Part of a small language model's weights.
Architecture: LayerNorm before each block, learned positions, tied embeddings.
Training: a variant of Muon for these matrices, 140M tokens, 8527 steps.
Each number is 50 + 10 x the weight over the matrix's rms, rounded and kept within 0 to 99. Layers, rows and columns count from 0.

# layer 8 MLP up, 320x160, rms 0.0982, rows 114-135, columns 0-159
39 52 48 69 45 57 54 58 52 36 63 40 40 49 39 56 59 58 37 58 67 63 43 41 52 45 32 36 54 59 47 39 50 35 58 77 51 40 60 56 43 67 44 50 53 43 36 74 53 49 56 41 63 57 52 52 46 40 50 50 39 38 50 46 54 52 41 51 35 47 42 27 56 55 57 40 39 27 62 61 42 57 59 56 54 45 65 61 51 58 36 56 32 50 61 51 51 42 35 39 51 55 46 58 48 47 52 63 42 53 51 59 40 31 44 32 47 69 57 37 44 35 50 68 27 69 53 61 42 46 37 59 52 56 64 60 58 56 38 32 46 49 63 46 61 55 55 65 52 50 58 42 55 44 51 53 41 47 49 49
48 47 53 57 51 47 60 49 49 48 50 46 76 62 55 56 68 45 32 41 48 51 52 50 65 57 59 52 47 36 58 59 57 42 51 54 42 38 67 50 36 41 34 52 63 77 61 60 52 36 32 59 48 61 50 40 70 34 32 42 54 47 53 54 56 54 57 70 53 39 50 49 51 44 43 49 35 53 44 53 44 45 29 37 51 33 50 43 44 53 51 52 56 54 34 59 47 40 49 53 43 46 38 52 53 49 48 43 60 44 71 48 52 43 57 48 66 48 60 34 58 49 59 54 64 37 52 43 54 61 38 55 44 40 38 37 62 44 51 43 36 51 31 59 54 45 51 47 48 61 49 51 46 50 49 65 57 48 64 50
52 58 38 32 48 68 57 36 61 33 49 58 47 42 37 43 46 31 43 54 60 34 56 63 69 59 69 70 54 57 55 49 48 44 39 57 43 49 46 52 55 31 64 41 54 49 58 39 54 25 63 55 51 23 45 42 49 62 62 55 56 47 50 50 50 33 41 54 45 40 49 49 57 41 57 55 34 47 51 37 71 55 59 42 53 34 57 42 70 42 42 66 49 51 55 56 55 60 46 24 48 40 57 50 71 33 64 65 48 42 37 50 44 52 44 34 65 24 46 49 54 51 34 42 61 55 53 61 53 28 61 53 63 49 71 33 54 53 43 51 43 60 53 50 42 71 38 61 59 42 57 77 48 47 67 40 41 45 44 43
53 50 52 72 53 40 51 43 65 36 55 59 67 42 39 56 60 60 49 41 50 75 64 56 40 65 40 47 32 46 60 46 59 45 45 56 30 53 48 71 36 50 54 47 50 49 41 55 42 44 51 29 57 57 45 46 36 45 59 45 39 28 45 46 44 26 34 44 47 65 57 32 54 50 53 57 64 47 48 51 48 54 41 62 60 43 52 51 52 63 27 62 40 45 49 54 51 57 39 62 48 74 42 54 42 33 49 40 50 51 46 61 44 47 48 53 65 57 59 50 38 46 40 51 43 59 42 70 72 45 50 46 54 58 44 66 50 62 80 48 52 58 41 35 55 55 52 38 50 55 65 32 67 55 42 61 46 48 62 24
40 49 36 39 55 40 41 39 59 51 47 63 64 45 55 59 42 46 46 37 61 48 59 73 49 52 54 46 54 50 55 41 53 54 67 61 59 43 47 46 33 53 49 48 62 41 45 55 54 48 55 44 57 39 47 51 41 41 53 37 40 40 52 43 52 43 38 48 52 51 53 56 63 55 37 51 53 52 47 58 44 59 50 47 77 63 46 62 57 48 52 42 59 62 64 52 54 38 45 45 47 54 62 48 63 41 41 46 61 49 56 56 50 58 46 52 24 46 56 65 42 47 32 43 43 59 56 27 21 55 43 48 49 61 51 57 41 59 60 52 50 45 68 52 45 61 58 39 58 43 42 42 54 47 50 58 36 53 63 61
55 47 48 60 51 56 50 53 41 62 39 38 53 65 45 59 48 51 61 65 35 50 43 29 49 36 46 37 48 57 53 42 63 46 56 53 48 42 68 34 40 45 33 23 41 51 55 57 54 41 32 62 36 37 59 55 53 38 42 51 49 64 34 55 51 55 39 59 59 29 70 43 52 43 58 53 53 31 46 39 56 49 59 61 33 37 48 55 65 59 46 32 40 74 53 54 42 51 49 55 47 57 61 67 48 66 34 46 50 41 48 56 48 57 39 52 44 47 64 61 40 55 72 29 61 42 55 52 52 47 58 54 67 48 69 50 56 47 75 51 48 40 58 56 30 58 54 37 46 61 55 54 56 60 73 45 62 47 36 34
52 45 60 50 53 54 47 49 43 35 27 42 43 56 41 35 44 49 45 54 42 58 41 68 49 64 50 43 53 60 59 43 38 41 60 60 55 44 40 39 52 53 51 42 54 52 58 54 42 47 57 48 49 44 43 43 50 56 70 40 32 58 30 59 53 39 54 45 59 47 49 63 40 35 53 63 46 45 45 42 43 48 42 71 43 50 60 63 52 50 46 62 32 40 55 32 53 68 41 74 46 61 55 66 48 42 61 75 48 58 44 55 37 46 51 30 67 52 28 53 58 38 55 51 53 65 44 50 55 49 50 51 42 48 44 33 61 60 65 47 40 46 48 64 30 55 55 33 49 47 72 38 44 48 77 43 63 69 62 37
53 45 70 62 45 35 54 29 64 54 46 44 54 57 45 50 54 54 61 50 48 52 48 49 52 63 52 60 45 50 42 44 39 54 41 61 38 53 55 56 64 42 62 60 44 29 63 35 50 50 50 47 49 52 46 36 50 46 47 43 41 44 48 48 50 45 60 49 47 39 53 46 62 38 45 60 49 47 56 53 58 45 48 57 37 58 65 50 61 43 58 57 49 39 47 60 56 56 47 52 38 53 50 55 41 38 46 55 49 50 52 60 65 58 48 56 42 53 54 59 45 40 47 51 41 50 56 45 54 45 50 55 34 46 67 36 63 52 55 42 46 59 53 42 48 45 65 55 50 44 44 55 41 51 33 48 41 36 79 57
47 54 54 56 60 51 62 51 59 57 56 46 51 38 50 59 42 63 29 34 38 38 54 70 42 68 41 40 33 72 44 51 66 68 30 47 59 48 40 51 36 45 46 53 46 43 59 45 57 56 34 36 37 36 51 27 65 48 50 28 49 62 54 53 63 53 77 54 52 44 47 33 53 45 59 50 41 50 56 44 45 49 45 58 60 63 36 51 48 34 43 54 36 49 33 46 51 57 26 53 56 30 54 54 48 68 48 70 60 43 61 57 67 45 46 66 54 52 49 54 46 55 56 40 42 80 59 45 53 60 51 53 41 57 51 54 50 51 47 44 46 51 61 46 59 41 44 53 36 60 51 48 64 47 53 56 51 42 45 43
54 51 55 64 48 54 52 58 56 27 59 62 38 51 57 30 39 31 45 49 12 51 52 83 48 52 46 44 56 64 40 44 57 33 46 42 52 41 52 48 54 33 71 30 45 65 63 68 45 52 44 54 56 49 45 32 49 58 46 55 38 45 39 51 79 50 43 45 61 54 66 47 49 38 48 47 70 32 49 60 44 45 39 61 42 41 72 57 35 26 50 54 42 67 47 61 56 71 41 69 46 62 55 73 33 51 45 53 45 57 44 46 35 58 58 66 45 68 44 60 33 39 65 39 41 54 58 47 61 46 38 62 57 56 62 41 42 46 58 37 41 65 46 60 65 59 62 39 36 54 36 38 49 37 59 43 41 44 57 49
69 61 64 70 47 63 55 36 63 47 50 51 42 55 52 53 42 58 51 44 51 44 52 59 45 45 49 58 68 50 54 57 44 61 42 45 51 68 31 47 21 41 36 48 26 65 63 49 47 31 45 34 40 42 38 42 62 60 67 62 59 38 61 43 47 42 39 46 54 58 38 42 53 43 32 58 44 65 42 46 69 30 35 43 48 53 66 54 49 53 69 63 49 49 64 54 56 55 58 49 35 56 60 37 25 41 43 39 63 53 37 55 31 38 68 33 41 55 58 52 47 42 45 52 68 43 58 49 58 59 36 48 39 53 59 53 53 54 67 33 44 58 52 63 50 36 56 57 41 68 61 46 53 49 41 61 40 50 58 46
56 55 54 48 70 54 48 53 60 52 55 54 40 52 54 42 48 46 48 42 72 61 66 46 42 31 73 57 42 67 46 40 26 55 49 45 50 62 42 56 41 48 47 35 57 46 50 50 43 44 45 54 43 48 57 53 39 55 53 54 47 47 58 51 66 35 51 53 65 46 58 63 42 31 62 64 51 55 46 42 47 39 35 60 45 53 44 50 41 40 54 65 36 52 42 44 51 34 37 50 49 54 54 62 50 52 39 35 65 48 50 50 30 53 65 51 43 40 44 75 43 59 54 46 57 55 51 58 47 40 58 59 41 63 53 40 51 46 37 50 40 53 38 54 60 61 54 59 47 63 46 54 41 46 43 59 43 57 57 48
49 56 67 32 71 53 52 48 51 48 49 55 47 44 57 28 55 67 48 56 54 45 68 29 53 51 53 69 50 47 57 60 63 50 44 50 44 36 36 52 42 54 44 55 55 50 45 40 60 41 38 43 42 48 51 51 41 44 55 61 43 33 35 29 45 42 48 41 50 54 71 60 69 49 50 24 30 53 43 44 55 49 57 58 54 28 47 62 43 45 68 58 54 50 46 39 53 45 36 54 60 43 43 42 59 47 62 47 57 54 54 38 50 37 48 42 50 65 51 65 42 36 55 25 48 53 50 41 67 50 58 50 42 33 45 52 58 59 65 32 62 42 63 63 58 55 61 48 58 75 60 39 40 54 63 53 62 58 45 31
70 60 48 64 64 48 49 59 55 30 38 60 47 78 34 57 48 60 62 55 50 58 59 43 52 43 66 49 47 43 51 43 43 33 51 46 62 55 51 54 28 30 45 52 49 43 49 59 46 60 52 46 38 41 45 46 37 62 57 30 50 34 47 42 39 53 51 49 42 64 53 62 37 35 56 36 36 53 50 41 68 55 42 49 45 67 46 61 43 74 54 43 40 21 71 52 49 34 29 56 45 44 50 48 32 57 56 48 46 34 56 42 57 61 52 49 47 48 51 43 46 52 39 55 61 43 38 51 24 35 55 39 67 59 55 62 53 45 45 45 70 49 67 50 53 62 59 66 54 65 59 46 38 58 62 49 83 51 70 40
55 52 56 47 60 48 38 38 45 40 50 52 43 25 48 65 67 59 48 48 77 45 48 62 37 61 52 60 46 39 34 42 43 29 69 64 45 59 44 45 53 38 66 51 65 60 62 72 39 47 65 48 33 53 60 48 52 68 59 52 72 43 31 33 59 48 56 51 36 54 56 31 42 23 54 54 53 45 56 64 59 45 57 47 55 41 47 53 51 45 63 35 55 58 49 52 67 49 37 64 43 46 45 48 47 32 47 49 65 37 52 49 47 53 34 60 71 38 43 60 59 66 32 46 46 56 52 50 46 49 30 65 49 42 51 43 47 58 52 61 39 47 31 42 59 77 31 57 38 33 50 56 75 55 46 33 38 42 50 42
42 48 42 32 38 63 51 64 62 46 61 67 47 68 50 50 51 45 48 40 52 32 58 61 48 57 35 34 43 51 47 53 59 45 65 54 57 46 44 53 42 41 49 48 68 60 42 54 43 39 45 55 40 50 60 43 40 56 51 26 55 60 25 62 47 47 52 58 37 45 42 35 40 77 44 33 32 46 59 66 41 51 58 55 40 47 55 46 63 48 42 64 55 49 66 55 52 44 50 56 60 55 42 57 34 37 48 61 41 52 53 46 69 54 51 33 42 52 35 68 57 51 38 75 64 49 45 65 43 67 36 65 44 50 48 54 45 40 53 46 31 46 48 63 62 64 58 29 50 52 41 57 49 51 65 59 46 36 53 68
45 61 53 58 55 38 49 41 63 54 61 51 44 57 68 41 45 64 48 36 28 47 44 50 33 55 40 49 65 60 57 67 50 51 48 47 42 42 55 45 54 39 56 34 50 64 44 39 51 42 48 58 50 48 41 46 36 63 64 37 37 52 54 46 47 50 67 49 29 67 37 44 59 45 45 41 50 53 53 42 40 65 64 45 46 43 52 33 51 57 49 41 44 51 54 47 42 47 68 43 52 35 46 51 51 44 36 42 60 62 54 55 63 52 55 53 60 42 67 69 59 50 49 46 43 59 42 48 59 55 48 34 52 42 60 64 60 64 49 61 42 44 62 48 58 46 68 43 56 51 65 48 42 50 58 46 47 45 55 56
41 48 58 61 51 64 34 49 53 58 53 44 43 49 56 61 49 57 54 60 40 31 33 43 60 40 56 39 52 48 53 59 45 48 67 45 50 39 56 36 51 40 50 59 55 50 46 47 42 53 43 65 35 54 38 41 28 39 52 42 40 66 38 60 62 50 75 70 61 56 33 45 62 73 49 41 52 69 69 46 42 49 56 62 54 65 44 42 44 56 51 65 63 67 60 56 60 53 52 56 34 33 64 45 39 68 40 35 30 50 55 35 56 52 50 39 40 55 34 52 37 53 34 64 66 52 49 32 39 49 50 54 58 43 52 47 39 42 55 58 44 52 44 51 65 45 50 52 47 83 41 46 49 43 49 49 57 48 56 43
51 50 48 46 54 47 43 42 35 54 62 63 51 57 27 64 63 57 36 46 51 35 39 55 51 51 32 38 49 27 32 48 43 51 42 49 47 55 55 47 62 51 50 73 67 45 51 51 58 34 59 52 29 50 40 29 41 56 61 54 65 48 53 39 58 29 50 55 61 59 55 52 49 41 62 53 60 42 45 56 53 49 61 48 63 69 50 37 34 53 37 52 55 74 38 55 49 44 56 62 54 39 63 45 55 49 45 69 51 56 49 56 47 29 57 45 42 58 44 51 39 59 18 51 67 81 53 50 46 69 40 59 50 70 68 66 50 47 46 51 54 42 58 45 41 49 38 42 41 49 52 53 47 36 53 59 45 39 41 50
44 41 47 58 61 55 40 56 54 56 43 36 44 46 45 46 59 38 63 61 42 47 68 64 44 52 38 42 63 61 46 62 48 53 56 57 65 54 54 41 39 51 51 53 48 42 40 53 49 53 58 63 54 59 45 71 51 35 40 58 45 56 46 45 60 48 43 29 49 41 53 43 51 45 50 63 54 45 60 52 50 52 64 67 53 54 64 53 54 45 48 45 39 47 57 48 50 43 31 51 55 56 59 52 52 55 53 40 43 45 51 49 41 52 48 52 59 56 33 40 41 45 62 48 46 50 41 41 79 46 43 55 42 60 50 59 42 59 50 51 56 31 43 47 46 52 52 31 45 40 42 53 63 31 50 50 49 68 42 65
43 69 49 36 54 63 62 49 41 39 31 27 62 53 61 53 68 60 61 45 50 27 43 30 50 61 59 49 42 57 54 39 62 59 56 55 55 35 10 45 41 55 43 46 40 41 45 35 55 54 53 69 45 56 57 46 52 69 53 42 54 39 68 68 59 43 61 48 39 58 42 44 45 44 51 49 48 57 51 36 57 59 37 50 54 58 53 62 49 38 36 43 40 71 58 46 61 44 52 36 72 40 70 64 40 49 60 72 53 60 59 56 41 60 47 37 47 56 47 60 47 44 44 35 59 51 39 43 43 71 65 34 41 42 68 43 19 61 51 54 44 58 50 66 59 50 44 63 35 41 40 63 47 47 35 57 44 81 27 38
51 42 61 51 54 57 59 56 49 54 54 37 78 42 47 51 24 50 46 57 51 31 50 55 45 60 38 28 62 43 67 38 50 52 44 60 46 37 53 81 45 43 52 60 50 43 58 59 57 53 52 59 63 53 56 45 65 69 57 54 45 41 45 46 51 36 71 44 58 59 52 43 57 59 70 43 55 47 46 46 31 50 55 38 45 39 48 52 21 58 62 45 36 44 68 45 45 65 41 48 41 61 37 56 38 44 72 37 50 48 52 73 46 47 48 39 43 38 41 56 44 52 47 40 56 40 57 46 56 50 61 62 34 35 65 55 60 47 39 39 48 66 48 36 50 61 59 46 56 51 65 42 45 53 59 41 45 39 46 48
# layer 8 MLP down (transposed), 320x160, rms 0.0501, rows 114-135, columns 0-159
41 71 66 53 54 63 46 35 46 55 46 51 35 60 48 35 58 36 65 64 62 48 61 42 58 60 53 42 37 69 51 62 48 50 50 43 55 42 50 46 41 43 54 45 34 50 60 42 60 45 28 52 47 52 55 50 45 46 41 41 56 48 54 61 54 48 49 42 49 51 59 43 73 43 52 62 42 53 65 46 38 32 38 48 56 65 50 46 55 55 62 54 52 40 43 61 53 50 62 43 49 60 54 53 66 52 43 45 55 54 48 33 43 55 39 42 53 48 30 65 40 57 49 51 48 49 46 56 50 36 55 73 65 42 45 54 42 40 39 33 52 72 36 57 60 41 53 53 50 58 56 60 36 43 43 42 54 39 49 52
62 39 48 41 61 57 40 54 50 42 58 43 32 55 33 34 43 65 64 48 47 30 40 52 48 46 52 70 53 58 70 25 56 57 39 55 58 50 30 44 33 54 63 38 55 40 54 29 36 60 66 71 52 54 49 53 60 57 53 44 53 52 66 52 36 47 44 40 41 64 35 44 57 46 63 52 46 57 38 51 59 66 46 59 47 50 49 61 43 47 42 59 33 37 43 51 45 64 68 52 47 57 57 58 41 43 47 57 45 56 45 50 52 48 48 59 42 43 35 73 50 45 44 49 49 49 61 47 45 48 63 49 58 64 58 50 48 56 57 47 53 47 47 46 52 56 40 47 41 64 55 53 46 43 59 49 52 52 41 38
20 58 48 35 48 33 57 48 47 42 58 44 40 59 42 58 42 46 44 50 50 35 50 43 62 48 68 49 36 40 45 66 61 55 39 51 48 38 46 52 65 62 56 67 62 43 58 41 44 54 41 36 50 73 38 63 51 53 55 64 49 30 41 58 55 44 54 48 49 49 38 72 34 68 42 57 51 53 55 72 42 43 67 47 42 43 47 35 65 49 47 57 52 60 71 45 53 47 59 34 65 17 31 55 43 50 34 52 37 61 50 51 51 42 28 51 61 49 44 34 54 68 48 44 44 30 53 63 32 73 32 48 51 62 69 60 48 43 54 50 65 52 47 57 61 46 44 69 36 51 61 48 56 44 65 66 29 53 63 40
37 39 49 49 68 52 53 58 50 48 33 55 39 61 26 50 45 46 42 44 54 53 48 69 43 72 66 45 33 41 56 59 55 59 51 22 50 51 63 37 52 49 49 50 61 33 41 51 43 48 55 51 35 53 48 70 74 43 40 56 68 43 65 46 57 50 64 38 37 54 60 48 59 59 46 37 49 38 62 44 43 56 33 39 64 46 67 70 50 48 42 48 51 61 51 59 36 59 37 39 41 44 41 47 61 43 44 48 61 69 52 42 41 39 36 59 58 39 40 43 41 43 53 44 61 55 45 64 63 52 47 66 65 59 53 53 40 63 62 27 43 63 50 49 52 43 63 51 41 34 49 44 55 62 39 55 51 42 70 45
57 47 51 66 41 46 50 69 44 40 58 48 46 70 58 54 48 38 45 58 45 42 46 20 36 53 31 48 40 41 36 50 55 46 45 55 59 50 38 58 41 36 41 40 45 49 44 49 57 51 43 51 60 56 63 51 40 49 66 58 55 45 55 55 49 62 52 42 50 31 50 35 62 51 55 53 47 49 57 49 52 60 37 54 49 57 53 63 65 46 49 44 43 38 42 39 54 59 37 50 58 57 49 55 49 54 58 58 33 57 47 64 44 45 67 55 67 59 36 45 37 61 64 57 48 42 51 57 52 60 47 51 61 42 49 52 48 47 56 58 59 41 47 37 31 55 60 48 32 53 49 63 52 46 60 66 53 44 53 42
51 53 56 33 38 39 52 38 33 48 32 61 43 51 57 55 73 55 47 73 39 58 55 60 54 49 42 27 46 57 72 35 59 56 41 41 45 61 69 55 47 61 53 54 59 39 39 69 48 26 49 51 48 58 39 51 39 50 64 42 47 46 38 49 48 54 46 52 60 44 58 50 45 44 46 34 45 50 34 55 48 36 71 44 60 54 55 42 55 61 61 65 54 63 52 59 43 46 62 51 66 63 46 50 64 53 48 45 55 47 46 41 66 43 41 48 47 47 73 38 67 54 38 55 51 51 52 46 49 38 30 48 46 52 51 51 52 66 67 44 44 28 35 33 56 60 56 26 33 70 50 46 63 33 42 62 47 46 54 57
60 42 59 60 70 25 47 51 49 51 47 40 47 62 49 70 70 28 64 58 42 36 54 66 70 46 37 50 30 46 73 59 56 36 71 49 52 19 70 64 47 60 35 63 48 51 53 32 36 48 27 45 59 76 27 51 54 33 43 75 58 49 54 44 46 66 60 54 66 29 48 56 53 52 55 60 42 39 52 55 49 48 57 57 34 47 46 56 50 35 45 41 50 54 53 23 46 39 30 63 56 62 49 61 47 52 66 43 47 58 54 44 35 54 46 57 35 51 57 49 41 35 41 59 50 40 45 76 57 52 62 44 40 58 46 38 60 54 55 45 42 66 57 45 56 48 61 63 46 32 50 27 53 70 40 50 33 52 51 41
49 50 38 25 46 52 42 64 40 52 46 57 34 45 50 34 38 53 34 51 61 46 56 53 46 47 61 35 56 59 49 57 54 38 42 42 50 47 44 47 40 39 52 47 50 74 43 60 60 39 38 59 61 37 52 64 63 61 47 57 67 54 58 44 46 39 47 55 40 53 43 41 67 56 61 54 48 39 43 53 36 67 60 40 55 49 36 45 45 55 48 57 47 49 47 36 39 40 58 48 49 50 64 58 49 60 51 40 52 64 40 54 30 34 40 58 50 49 43 47 39 51 52 47 57 44 61 65 40 65 71 57 63 56 42 58 34 48 52 56 59 47 54 50 32 51 49 57 53 64 67 48 68 59 67 58 63 44 44 42
42 46 50 52 54 47 55 54 41 63 42 40 57 47 50 40 53 45 55 30 55 59 48 41 63 33 25 63 43 54 56 41 49 74 38 51 48 49 41 29 52 38 46 47 46 59 46 47 53 48 49 48 65 48 37 48 28 45 49 71 44 40 46 55 51 61 54 49 63 51 48 40 56 51 45 53 52 58 68 47 51 68 53 49 48 61 64 50 23 54 39 71 61 58 49 63 63 63 62 53 45 65 41 38 63 58 36 45 43 47 46 34 53 71 40 46 46 48 48 58 61 61 48 50 38 44 49 44 43 50 46 45 61 52 49 51 41 54 70 39 60 61 40 35 55 40 52 38 60 64 44 42 55 51 39 43 61 62 61 55
52 44 59 46 55 83 61 52 59 36 38 45 50 53 33 31 36 34 43 39 56 55 50 61 49 28 35 52 53 55 63 57 45 49 50 43 38 46 50 49 42 50 40 66 33 28 40 46 33 57 55 51 58 51 62 61 65 59 54 46 52 54 33 52 48 47 34 47 53 48 57 62 70 56 46 48 39 55 37 62 47 53 63 47 54 43 64 46 81 66 74 38 44 57 45 58 49 69 54 56 49 55 44 54 39 49 48 48 39 65 36 59 47 41 36 66 51 58 48 51 50 52 44 61 53 33 35 44 56 35 36 44 72 52 46 67 54 39 41 43 41 49 40 54 60 55 55 36 49 56 71 67 38 53 62 60 58 34 50 33
44 48 52 60 47 64 39 51 41 46 32 80 64 44 48 56 55 55 59 63 62 56 47 52 43 36 35 42 54 45 22 36 48 40 52 54 58 44 55 56 36 48 52 56 55 55 26 35 56 71 76 37 61 45 54 47 32 41 58 47 44 57 66 43 45 69 64 47 59 60 45 40 47 49 57 52 48 40 47 46 58 37 32 59 57 68 50 46 45 51 45 51 48 29 58 50 48 43 42 30 31 56 58 65 52 47 49 40 51 71 57 42 60 71 39 62 63 71 53 53 62 67 44 55 59 54 46 43 74 38 53 30 57 45 44 69 47 77 46 53 38 46 39 37 64 20 41 60 55 41 44 41 40 44 66 64 46 45 44 25
44 39 54 49 51 54 34 52 49 58 41 48 44 53 55 48 41 66 44 46 57 56 47 49 53 66 55 38 49 49 50 74 59 48 55 52 54 43 55 69 55 49 30 40 53 40 60 64 58 58 50 45 47 53 41 30 57 54 47 62 41 51 56 47 61 56 54 56 47 66 42 49 40 34 62 51 59 57 52 51 38 40 47 39 68 54 60 54 62 44 48 41 51 58 54 51 56 44 34 58 61 53 46 59 54 45 57 60 43 33 53 44 55 31 33 59 35 60 58 28 39 53 44 37 42 32 54 45 43 42 55 69 61 42 37 73 46 42 49 45 56 40 46 54 49 59 51 51 43 52 47 63 62 55 32 52 48 50 49 61
47 49 47 67 49 55 55 54 55 56 53 66 41 72 54 73 62 47 60 51 58 57 41 58 68 50 57 54 48 61 51 55 37 50 71 33 42 37 42 55 46 54 47 44 63 54 35 47 44 53 48 40 57 46 48 45 31 38 52 37 43 53 37 50 36 48 47 48 44 37 49 35 43 45 55 59 58 38 42 58 55 52 42 60 60 57 45 49 39 40 54 41 57 57 32 37 53 46 30 50 55 58 38 42 82 29 39 43 67 51 42 50 62 35 55 62 56 58 47 44 46 39 40 36 43 70 57 39 61 55 42 60 60 49 49 23 65 53 66 46 58 48 52 34 52 57 51 47 37 40 49 59 50 56 75 40 50 64 57 61
56 51 65 54 63 49 59 61 57 32 53 43 45 56 57 38 55 45 59 49 46 62 61 36 41 40 49 40 46 44 61 27 50 40 44 35 56 65 53 50 22 49 52 59 55 47 42 63 67 47 57 38 45 42 52 59 53 46 67 67 61 66 57 54 51 51 50 24 12 46 38 49 42 55 54 60 50 34 52 54 59 46 58 37 46 74 40 48 51 37 42 42 53 63 27 67 52 56 56 56 50 42 60 44 55 53 53 29 57 33 41 46 57 61 56 42 43 48 52 45 49 42 48 44 53 69 48 55 46 60 87 39 54 45 45 58 41 62 41 51 69 49 49 64 49 44 49 75 45 54 62 21 35 65 33 40 51 63 56 31
35 56 47 45 58 51 74 47 53 49 44 45 41 34 55 57 47 74 55 63 67 53 51 64 67 49 45 57 40 65 63 47 56 37 26 49 29 30 48 43 67 53 49 68 50 61 53 61 37 46 60 53 33 55 53 37 43 42 31 53 61 50 56 48 57 52 47 44 30 56 43 34 42 63 47 48 52 39 60 75 45 63 55 50 56 67 53 47 44 44 41 56 46 41 68 39 50 46 76 56 58 53 26 53 55 69 50 39 35 50 59 39 57 30 17 54 52 56 60 47 50 47 50 49 42 49 52 64 63 51 38 63 59 44 47 33 48 41 40 61 49 46 65 68 50 60 54 41 60 56 16 42 31 39 57 55 52 49 59 34
56 50 72 59 72 48 39 44 59 64 46 45 65 62 59 53 38 34 54 69 55 72 40 47 53 35 36 45 59 37 33 48 35 51 47 53 49 38 36 54 39 45 48 52 35 41 65 34 41 53 55 57 52 47 59 46 57 35 67 43 63 34 61 51 44 59 55 56 45 29 53 68 36 45 52 27 61 50 43 49 59 67 63 40 44 56 33 58 67 48 44 65 62 28 46 46 41 61 61 51 45 51 46 54 48 44 45 41 57 43 31 54 49 56 60 65 58 62 67 65 61 62 64 45 51 57 34 52 37 54 35 78 50 42 45 44 53 43 32 63 38 56 58 45 39 54 38 30 44 31 53 36 54 54 60 65 42 53 57 45
40 45 60 44 53 48 47 62 58 60 37 60 54 62 39 60 62 49 60 40 50 55 51 48 56 51 36 52 57 48 65 48 55 68 57 49 48 41 56 65 50 60 27 46 50 44 33 43 49 41 46 37 47 61 42 57 64 48 42 44 56 42 53 52 53 46 53 66 62 41 52 40 49 34 54 47 45 45 37 57 60 45 31 52 54 57 44 44 38 31 58 62 60 68 53 38 53 53 32 56 40 50 54 47 52 42 55 62 53 47 59 51 39 39 46 52 57 54 36 40 56 47 30 58 40 63 52 46 59 52 63 52 43 57 42 46 70 71 48 43 62 56 27 35 42 60 42 54 62 42 49 34 60 59 54 51 55 40 52 58
44 46 28 60 49 50 42 47 50 45 53 51 38 48 51 28 44 45 52 40 45 58 40 59 42 46 51 30 51 62 62 41 55 63 57 50 47 49 59 45 53 51 51 48 61 49 62 56 41 50 57 56 57 44 57 43 64 54 42 51 73 48 33 67 59 40 47 44 45 71 37 57 36 49 46 48 54 33 46 39 70 39 57 52 48 38 52 49 48 64 54 55 52 43 53 50 44 46 54 59 43 61 48 47 61 38 43 76 42 38 50 40 33 42 37 54 48 49 53 46 32 59 52 50 48 57 33 51 54 47 64 47 59 60 38 64 58 57 37 53 63 71 74 39 48 56 48 50 47 62 62 56 41 55 67 38 45 52 39 47
48 58 53 52 41 62 36 61 54 31 52 44 40 48 34 38 53 64 23 48 61 63 46 52 59 70 32 45 53 27 71 50 40 50 40 72 49 58 58 43 51 40 41 47 42 61 46 56 51 55 44 43 47 47 63 30 48 39 40 54 39 49 51 39 52 40 42 47 49 28 39 40 46 63 50 58 59 48 63 71 63 68 61 56 69 51 36 40 50 61 66 48 51 56 34 52 62 52 43 61 56 72 58 47 54 41 51 40 60 55 48 56 68 66 46 63 61 50 59 63 58 57 23 39 59 35 65 40 51 56 51 60 32 50 54 49 46 60 52 38 54 51 51 34 43 49 59 50 44 35 38 52 57 47 39 41 38 56 37 52
63 30 45 47 59 41 37 45 62 49 68 37 51 37 40 63 57 54 60 38 39 47 45 51 46 34 57 54 65 64 51 36 36 47 52 54 57 60 40 47 51 57 50 52 62 50 42 56 48 47 64 48 50 43 52 70 48 41 56 64 59 63 43 55 30 36 41 38 49 40 46 42 41 61 48 57 55 56 45 61 43 63 51 60 40 50 57 53 53 37 46 48 32 52 40 63 64 55 40 60 34 54 56 63 47 50 34 45 39 49 64 50 67 63 49 44 36 59 44 56 60 58 59 51 53 56 65 58 56 50 39 37 58 60 53 53 52 58 45 52 66 46 59 45 44 31 50 33 50 50 62 40 46 38 50 43 46 52 32 48
29 62 26 55 41 71 69 53 54 54 62 64 44 37 50 59 57 50 56 43 64 42 51 42 56 40 56 45 54 51 51 47 64 44 45 43 49 62 58 63 57 58 48 54 42 33 74 54 60 56 78 53 58 32 44 60 45 55 34 49 55 48 49 50 61 29 60 43 33 55 47 42 41 49 47 60 34 63 15 51 45 64 39 67 17 41 67 50 44 51 50 51 40 41 26 53 45 53 62 52 55 49 47 55 41 47 37 53 58 67 83 53 42 54 54 39 51 40 44 52 60 52 52 55 38 52 44 45 47 67 30 31 57 56 50 61 36 54 55 49 44 53 62 44 43 54 61 56 60 58 43 56 17 61 42 37 46 66 41 48
46 55 56 56 46 51 49 51 63 49 37 39 67 51 55 56 48 44 49 48 43 47 55 42 49 44 49 56 39 64 51 67 47 35 53 44 39 55 60 45 52 46 47 42 49 51 51 49 42 47 50 56 39 46 46 55 52 49 69 38 45 32 52 41 48 48 44 57 61 46 46 47 71 44 49 55 52 48 56 45 60 52 60 42 62 53 59 51 40 58 69 45 45 50 55 36 61 48 43 53 51 44 52 39 45 41 51 58 36 51 56 45 68 53 30 52 60 57 59 53 45 54 49 34 61 70 51 56 41 47 45 51 49 63 51 38 61 55 58 35 44 43 48 34 48 46 55 56 53 62 41 64 54 38 37 53 48 57 63 51